config = dict(
    hidden_size=320,
    intermediate_size=1280,
    norm='layernorm',
    tie_word_embeddings=True,
    init_std_o=0.0345,
    learning_rate=0.00877,
    decay_shape='linear',
    train_tokens=306100000,
)
Each number is 128 + 32 x the weight over the matrix's rms, rounded and kept within 0 to 255. Layers, rows and columns count from 0. Numbers have three digits each.

# layer 2 attention query, 320x320, rms 0.0279, rows 0-40, columns 240-319
156077131112151085134156056119196057141145121122179078150126125119126135140165081193134153166121099126151141174139143139116104140105170175123176117140145095086178134153122179120148127085158163181124132093102093120112170102132099189124141050
132102171089163083144170115130081091085187152065133144116228147106143122128096149100115108113139086109154083079088103141134102125118160068137124108190141127129080146106096069111150092108178081092125113119179101134134119095161127076133159105
135103146113106140165117113107112104121159143040087150140126087130142130179170066156162110110122110099141104197166044121123133101174143110142172079112052100073110121125100115168166165083123153169111112204118184155146037154168112086085145122
160173120093142125064144175135170086192145113100113093077158149157132150177141066111121097167134057110150099145083097198068132123134116224103130101123202157088106102087197115106062155145120129098114093153143096137140161165147147165195085090
107099070138143107121134163183165154167176074111129124080104109115098161110068133145114106106180139099123113139154110188084145099128161147155122109164195115164158212125149132131135105073060138151115113050156103135078122173128157155082075113
093073144114143058101150126055103131114094121111152109131094151119120132122155185149092181150154058194128121093185108102083120141073096113117164116139085088103150083144087074078136168152189157123119154126142128112135162085142065111130192102
105119100174110170122167141131142118134184093182085087156148104124158096129160123151134143126098129117116139164194125081124109150162155127087168166136084090150075118136105058143144068173107124143085102154131093111085125062153145164136126106
157161113162139151194167153139153141124063058126117115116156101114144045178127123099161142114087152096185149060168151151160144167112123090170189110190135092128096120154191147137113149096136147157158045098125144161134172119150185094120052132
079165147118110182095097092188084090223158138125119145170186163155102092080134058184137201067074095111122118151124073081140054142187121107134170127155177151118132112142130091114147129171139162059099171135132113159148080117181131153115061094
161149112083129100107112139070151049152129110128142130174148116099074126148124136168096088106115107144131077108072120112152101210137143103134177104150185100145142120111131197065185117115133050110117114134137082114064152129077162155192110119
130147169135117120115152167181139123173133125088195202131116143124131179113183113135089108135133115024151111078083093144171121061131144191126148158109155084026124141123102112145103102061101176131155068113173094175090124089171162114096153125
127088146096070144158112081080121037124194121139099174195147128130112139103098168120112170121130065203174172108149126132115138115094094117168156136115145151137148076128127122136125170205186118089091119174112155148083147118115114117148053138
108149164154124156095133115125167142146149139175071164158199129161140129129177138085169199134128168143124139133065202108100132111152173134180150142175086100121121115140127071110084121118132143084142102145142154086140165143124161146115107131
202204193164098114119103144111121131130056143075108143107130107086148145094063146131139176139133197099084147117140194099166109074167074155146142162099141151130110143105114152147123082120142148112111074129100097162108137171175077130118141126
158180083133180092121109115109128121167130128122131047192103119157116147112076135108076065148158149153108193119094091171184158149150178106158170140168114141133160111154147143124094123170143083199142112100112108103110115080136159134135198221
092174076100168140051063171099151080157108130138107171152142148166121086175148118106139149134032106069168179136148108102121152082121095110115107103134115144038094102091109132120089130088108062083137122192075158074119065150121154166108137135
149183152142105108207075146157070181111139125162102153146097128141181085116068104138123112099201109107120138158118169085155166130132153141107128172138101139114110117149163196151094110103122086103069148104097196132185167161105159110148209115
073113123149173068085096142157069178104120114109112140121136125135155072103108106149142166146159109108088148142113148164129073162122164122163137147147118085155156102099108145128086121176138160115128147100107127127108100151125124164131165113
085087105162102159115132149150153094138161167106088123137129138130076153184134117146128142093144145060139097127115167110074115080100094105096115130106095186094177104140108135165124101092072196202142170160127169137146112121156112155120153113
209112133100099087015165079118152157094118168112117161106073091133115135131149159116130058100126097153139149117113099203149148143117137105138161191169099140073112132119093124148105168111132136149137142174096127110134127134117119141084173166
134213128053054096174141140139059179178086182084108087090161142135100128083145146107130076126153135140102183110117089179150099113132118102150136138100156167112159190167130103065135098128106111120117110091123107183133127109123139142061187112
102147147129198125098105128106123143106112146186131132108161116139150062153114155114133149112140114117172220161197116149139136118098135124101122175149103105126120057134107070111171129106108082112163098116105094151138104087123137172133190158
183144111113103105169176092046128184148156134062119088190130148103155134103085156111116123106082121171123105100103102120117106126091132135064147125155148106137158128092144098083112060096082128134155133222115155101184142167140135107194123146
170130115147116122102163121110223130090104118097111138171162167082127146086102123144146142128109118100107150123090103127105172120164092157113161106112096173142169127133156143159097112132106125100143169176156116150080122064214068102076079140
111082184156121124141082116122131082149084108130163170116171184148151135113107120173139165119127178143168152155080090172124110126128166105147058107159121163165131152116118122095086134116121122174151091088131155125169098109148093133121095118
092126061120116109050051144182102123124192078139112105163125154114142162085180111131127058158158098058133144113104139044141124150108098073111083201137102202205159109132155113137150083037137093118131149185122112082128085075084138219121075123
097085156120096122118132141126100139174098049149116118108159148164130145135146149094130101160132148115125124106151185094098137156133015150150144175123149070125124125148151126189151126151146126151083112154168124132171174094077128057099158124
110104064139141212128104188089078173189171120081169130160108106148117170185124105099121148158116144094093152096101114164124170070124178163146142111158153162143154115176185189173066080038112141123123162104114112183110086180118246192153055092
128089118186145117137160103124144133159089087134097141102129104105128077109106126099169130133129109141069116092108084100161156168083185138101173087166119159127131166141131150133135190138179190100105134147137191163166195129123070112133101115
093135120162139132097130125120123134156172128097096116097073195130142130115193150133097137129151101138142121165096143134080103157117139134098086118173149166123132153109078074163123142124061156192115122147119081121138166140144061170120106118
187124106162151125136103123072108167160135115132198167106131107163122138125116158112090136074146126053109144171102157106106114173124156150136121076155111138194061148160142117125161142078105101113121096081149222156124124138101148098087122100
120157141159122112196151101028092120176078071091100133147103116077128126137077152056121129155137165084193133179134141173130169088123155155119075185091123094164160156130139165173076115130117140103044117063114110078176151167170189089127117131
162187117075128116162111121127166159118171111107143101163113107136157147162100165158163129134047112135173202080101165158125120130155095037131145135128104143143153071139091170104125138114157128141159142195154181116136065145096128094153146144
118110096146115119142148101058091118082104105143090091111073144132081072155175111128125140136112146109131128185113145058093116191155129151188143150119141081211139167095126128119122200185237162135101084100138133097163126126149121126092093178
118101161156133167074164101107162183206144176119138063148086090193190110126144137165177123136192140143152169119084138158097109158154081081144111148128084149136175084158163128117141138108155129147113181142162170128116035108111126152129159153
088102139113184084107109121114162122134111106094102165098131166126106167099149090164121148198123149042113176071216207109185079145140136133147137098097127150136169104116079131120118193146140102177093114115127109077161108135077191077098159175
174138165150090159116106119121008172106174127122146120114136151091149117101184140058123111071197149161151113091158095095156094086114129125087161119142118164171094088151063152097152068169135094147151148110127111133123098092161134144147108137
168111137140140100188147101140118214140091146121169112140131192111115108154110107082146152176172121186131149062115152092124137120068181126159052138142153110124079159122121112141106106150107137123132112074167143146116152135160133113162036161
092145150136133135091134169133105100117090163138164113141154173158128125118056110066124182113101149177132102151173086183146146109119179093131152103052146165184120147166122144078121131134138160082132111115134082104151153190149167099210114196
160138147127114141070097091152105108185114041101164134150140110133173168161131090086185154129145130113225132161112193081153134184176090097089157072238178136199116111136153141165084091122159119133107111129106051070145166104173164095157146054
112122069115083144102128092147105134110115163111119158114154126106146133102160109138132138147134107194189149092129155072072128107174107168156212127133122177106105115125112085121169164107137126107110126164134108185099078139147084180130167136
# layer 2 attention key, 320x320, rms 0.0277, rows 0-39, columns 240-319
145101112159148172137181079095151068181176148136188017169092108108111111130150142106157156127110136158153138074107045105111177143098097237139109090139141080102070122161158195123113225133192164139142102182061108080091105132085076147080170108
126109145107103110088136137157128141091079151088121122145174156078107156185094150177079124180106138081099124061064056132118146112121162111127129057111137165126130087105156073085120164125159108129128172166164112172176110113094152066143142163
083110151179061105141173179096121102117104099119149141132121106108070171114156113150171133147142157085157117122160131115187111096129121172078114112124111063126145089112144071147176141147100110146145132150153165120161077124119156133155151203
129205159159049117117163200163079101171157198178082145133081173106121104084152060142092172205119092148118115106066155121129176098116067141103144121184184091124093113128164096126115142101055129086153124158167132215095175121125144138179128176
086115086105114199082136054182120120132137119110086129066113063137156083099111071090098087132147137121155136193096117130110133104113128155144107103177168110088145181117158163147123126099095132137175120113081174105086155144097131132107110131
093123174096105119134158096121177056098124065132138183120094163120224119156119144168155169098161108135103141118141067163115069144149106107100091109143153120111176060107091091032159115189138103130128146124179198073127100077155095102133154125
129131150097112167136166137112216102126163178119131122133098140122131079162135145199133141121141128157099138148144155108136076131151157185104110108146084096126134098129131158148102143216137136170141103117201081157145080086145091160104163075
119073133159109103076146154163111147116156098126128057073172087145072093175125108119145132197108148201112166055131125120152186116125089129247122065169082087106112195141101116119200137106114150179180091095125107137114181109099128106179126120
100116104127096089104186091170147111101148164143129143051167170072125166123140081177114138085159142113130159066118140146095122192164078173127151179102165138150114073121156139148124109137096138088152145131066168158096138152200095221119094097
137102166195077083136128058063159102122111131137124044067160126122106109206165150174156147113176151169103109032130138084079124168127162113106163165200081144077103124163133140148145022127143111125105162177087165108122174106082090175134146165
124124193160089166107169140119141130125106053166140176136058154081086213071106058107104101077116125105163098177154135071093213110156128161154208130101154105091116147133106133073136180168157146132191144168089135175098128088093147107171170117
114093154133121126113138120204130138112146145163071101108130080187125157145035113141113145136117131143137178069169125149144119178114135117153105107118139140131175138120098055113142168126149116097096144114095177090052140160118105172159106140
076128119160190103126158130212147131155116116094025142124167093146185109151150100137151093112148197125113187120088164183175086134133130163147140181119096121137211121182136089135142113118220142081099157131146081109127134147104133164181110082
096154144144185159114099154108028100136162139059056064143108122099120115148091118144121116133155178130110140158089171098127100164128040111091089170149097187156141207151128144178066126113146080098134107100098095139163103107163133098076115079
159172130097162217124114140122168111152110098134131114180108120151109142171080120053195128094114105131185148117122153091213110166126130056152138177178090148196182107126062152120154089064111136162152107078109062093170097102068101128121203152
142141107116147117088088185138191072130105137153148126136124183140143113128107116103159064169143096078074110120215116106082083130100180154129113045112172121084122103054043087117143247177069094120104159124092196108114127121204164116186156055
119177133131098101193155186128102144151170099132140154189133195203143116104098079133093105095110184180116077163163099115049099097156124109078110174195165074091140142112111084160085070150086113115129077158127091166127186174132168153103095172
078171103154190129129085129147146151146073111089124034092171195089094134128035086131127125122139088103144157131125153130101108149212103102142061146168137150168148108129091172183144089178151144127115145104181210098127098097155123110097076101
137112169148100133145198155108142148182142155113168163152157087113084137126104140131114157113065085094129106137101110155146129142126165139082120091114115109142107122133136114109114113122115167144129159132135092091099166072158140149111134152
149110089130122141100113106127083097159102120137147089133198077128053182134149124128097102124178107098138061139171103143139191070103213192129168122161116158078131109088146177156099142132136116194082181237094144142126106109146143126158136137
112168163086140144134172139150122204208091115134085126054184127142109118112137095086108175092109113116176093080018069198175080167169116124066162187159151123146178149145170128102152146095098056102174102147154117168120149166132176134117125122
114161096081177076160105165125205091164080106178088185103122162156118114185179141103170091174110068156163164152170072136131141163106118148094112156123128184128100120150165131152165182154064123194153077192150091145152159129141097093160110144
145147135083156076141133107067099108148072148113163157119140055079145111159087105099115137118175126193115148113091148124104095163181138077142107108142140149216117166068108138117064096097135111104125119095175055095156211119194136103131145130
126107091113162095169178153117159122165121132082137152144143155130086116134121083100124111144136223101087158185132108190167120116116108169184151078066151075081116113129115098132124126134087176043135155115101091084124144096131175127123178090
169134098122144049192059092194062154104129085077144148116103107160132136176098151125105141142105166165162159117091117153145146105147100116153101177084180128116144126098130128080136130039176159167119133098137149143145078169137098182153084099
154128109090071130136109114114149171132178077133203158164124123157163161138116143132167096150160152120164110202093153164116174144151175099137155168156150041160091096060132190178139116149115159082141147175097056119151151066090150182112104170
140084145055075153120158111167114170111130069087168131135200144096098085129105176083134160061138105121092177138146183108128161158124086082194131140151116131113112124132134097148136098172125129131118061149100095155137126135155110115069176117
169141135170123138140128147112160209130165149182133069111090143132123123119139106065168179117109128150151070105135123169145195146110102115147134101176093144095174184156164159115136134091125105086141149134138098181069115185090096184150076161
085180089113143028039087098174102108142184159090123063124156137176130088117114106121132148074110139199111190125122125097121153167147041119102118134158149135124128151075109197128093113142133155147126176122152131123171234173128143108131086097
140178101073135125108139156176151188055106125118170095130131105097152110134148125197135123196134163169148190131207160151119158122131181152110101123166238078159096148119090127128125132101105212128165108218109097079135152095194033139128174138
164131133093122115132111114102116162148159122105080094115176072114133130159142141117103065122174079129126121141134148136089174200092107172126147154118057146126104141106125116119176135072141068126151108108110173172133141067117037151147123045
099095165155132131138118057094141218141119112123117148139157129070123117130069082121090176082125180112143082104116165103182167040090089149122057159126100153134119219167164076159103129162114136153154133076085176147122177207144188066171123103
118161091087157133145081091157132125153117094090114047129090127189114125180080174140176168110147125150164130177053124134126135154114127201137126118113105163171177093104069104127153142096133083119086081097169112121129108120171077072146132127
168125213105115106101148023180148201063133111178095121081158121085137139136208110218104167122196052061119159173153114092105131146097067124077065162121114055118137111086104069099128134160149142181104118185106154092127160183107098135091128172
114169127117195176091135101113158101144114173153147065137148106133202135116112126117208132106116164144230111117143147144062109181146103145172106066096131157138195118093093107155190116098191091161162178067204132127111062108137102159154129096
120097164046158121066126113134192112088151071083124154137111156120116179152117125098166070171135125137126166103183119144129125150190110179175151089084104203144169134114149158132129136147131118157081065067161104106152082052122075067116131113
108186132107166171143132137115058130110139147166156071108167143168153117184118127131135071095148163173157129103166130129098105099119097144117111179158100146114185099108135090137102174141171132113115105112121112115141122115101161160133138140
107079140146146156158186152227099169127165126115068121124100126130163083148227108052170162111135101112091134119115177085107147086071089210169113178172188135097162189139109128149137090123191150158173123109121121133130158133063171122116127130
157116135154146070071066112136139137117124154105195158118075112132189151117048112135082188130117064133166096148148092225106098127061167073093195164126111176125139159145150139120133104173075120139115132151113123125130129198111115177139138117
123111162208110118147136105110084049095108073184158088074119133115130143177143125100158116145117204152144157070112189100182174127151048145149167148178178150127161184125205071163166090144147175070100086122025147176116151099110128138130168122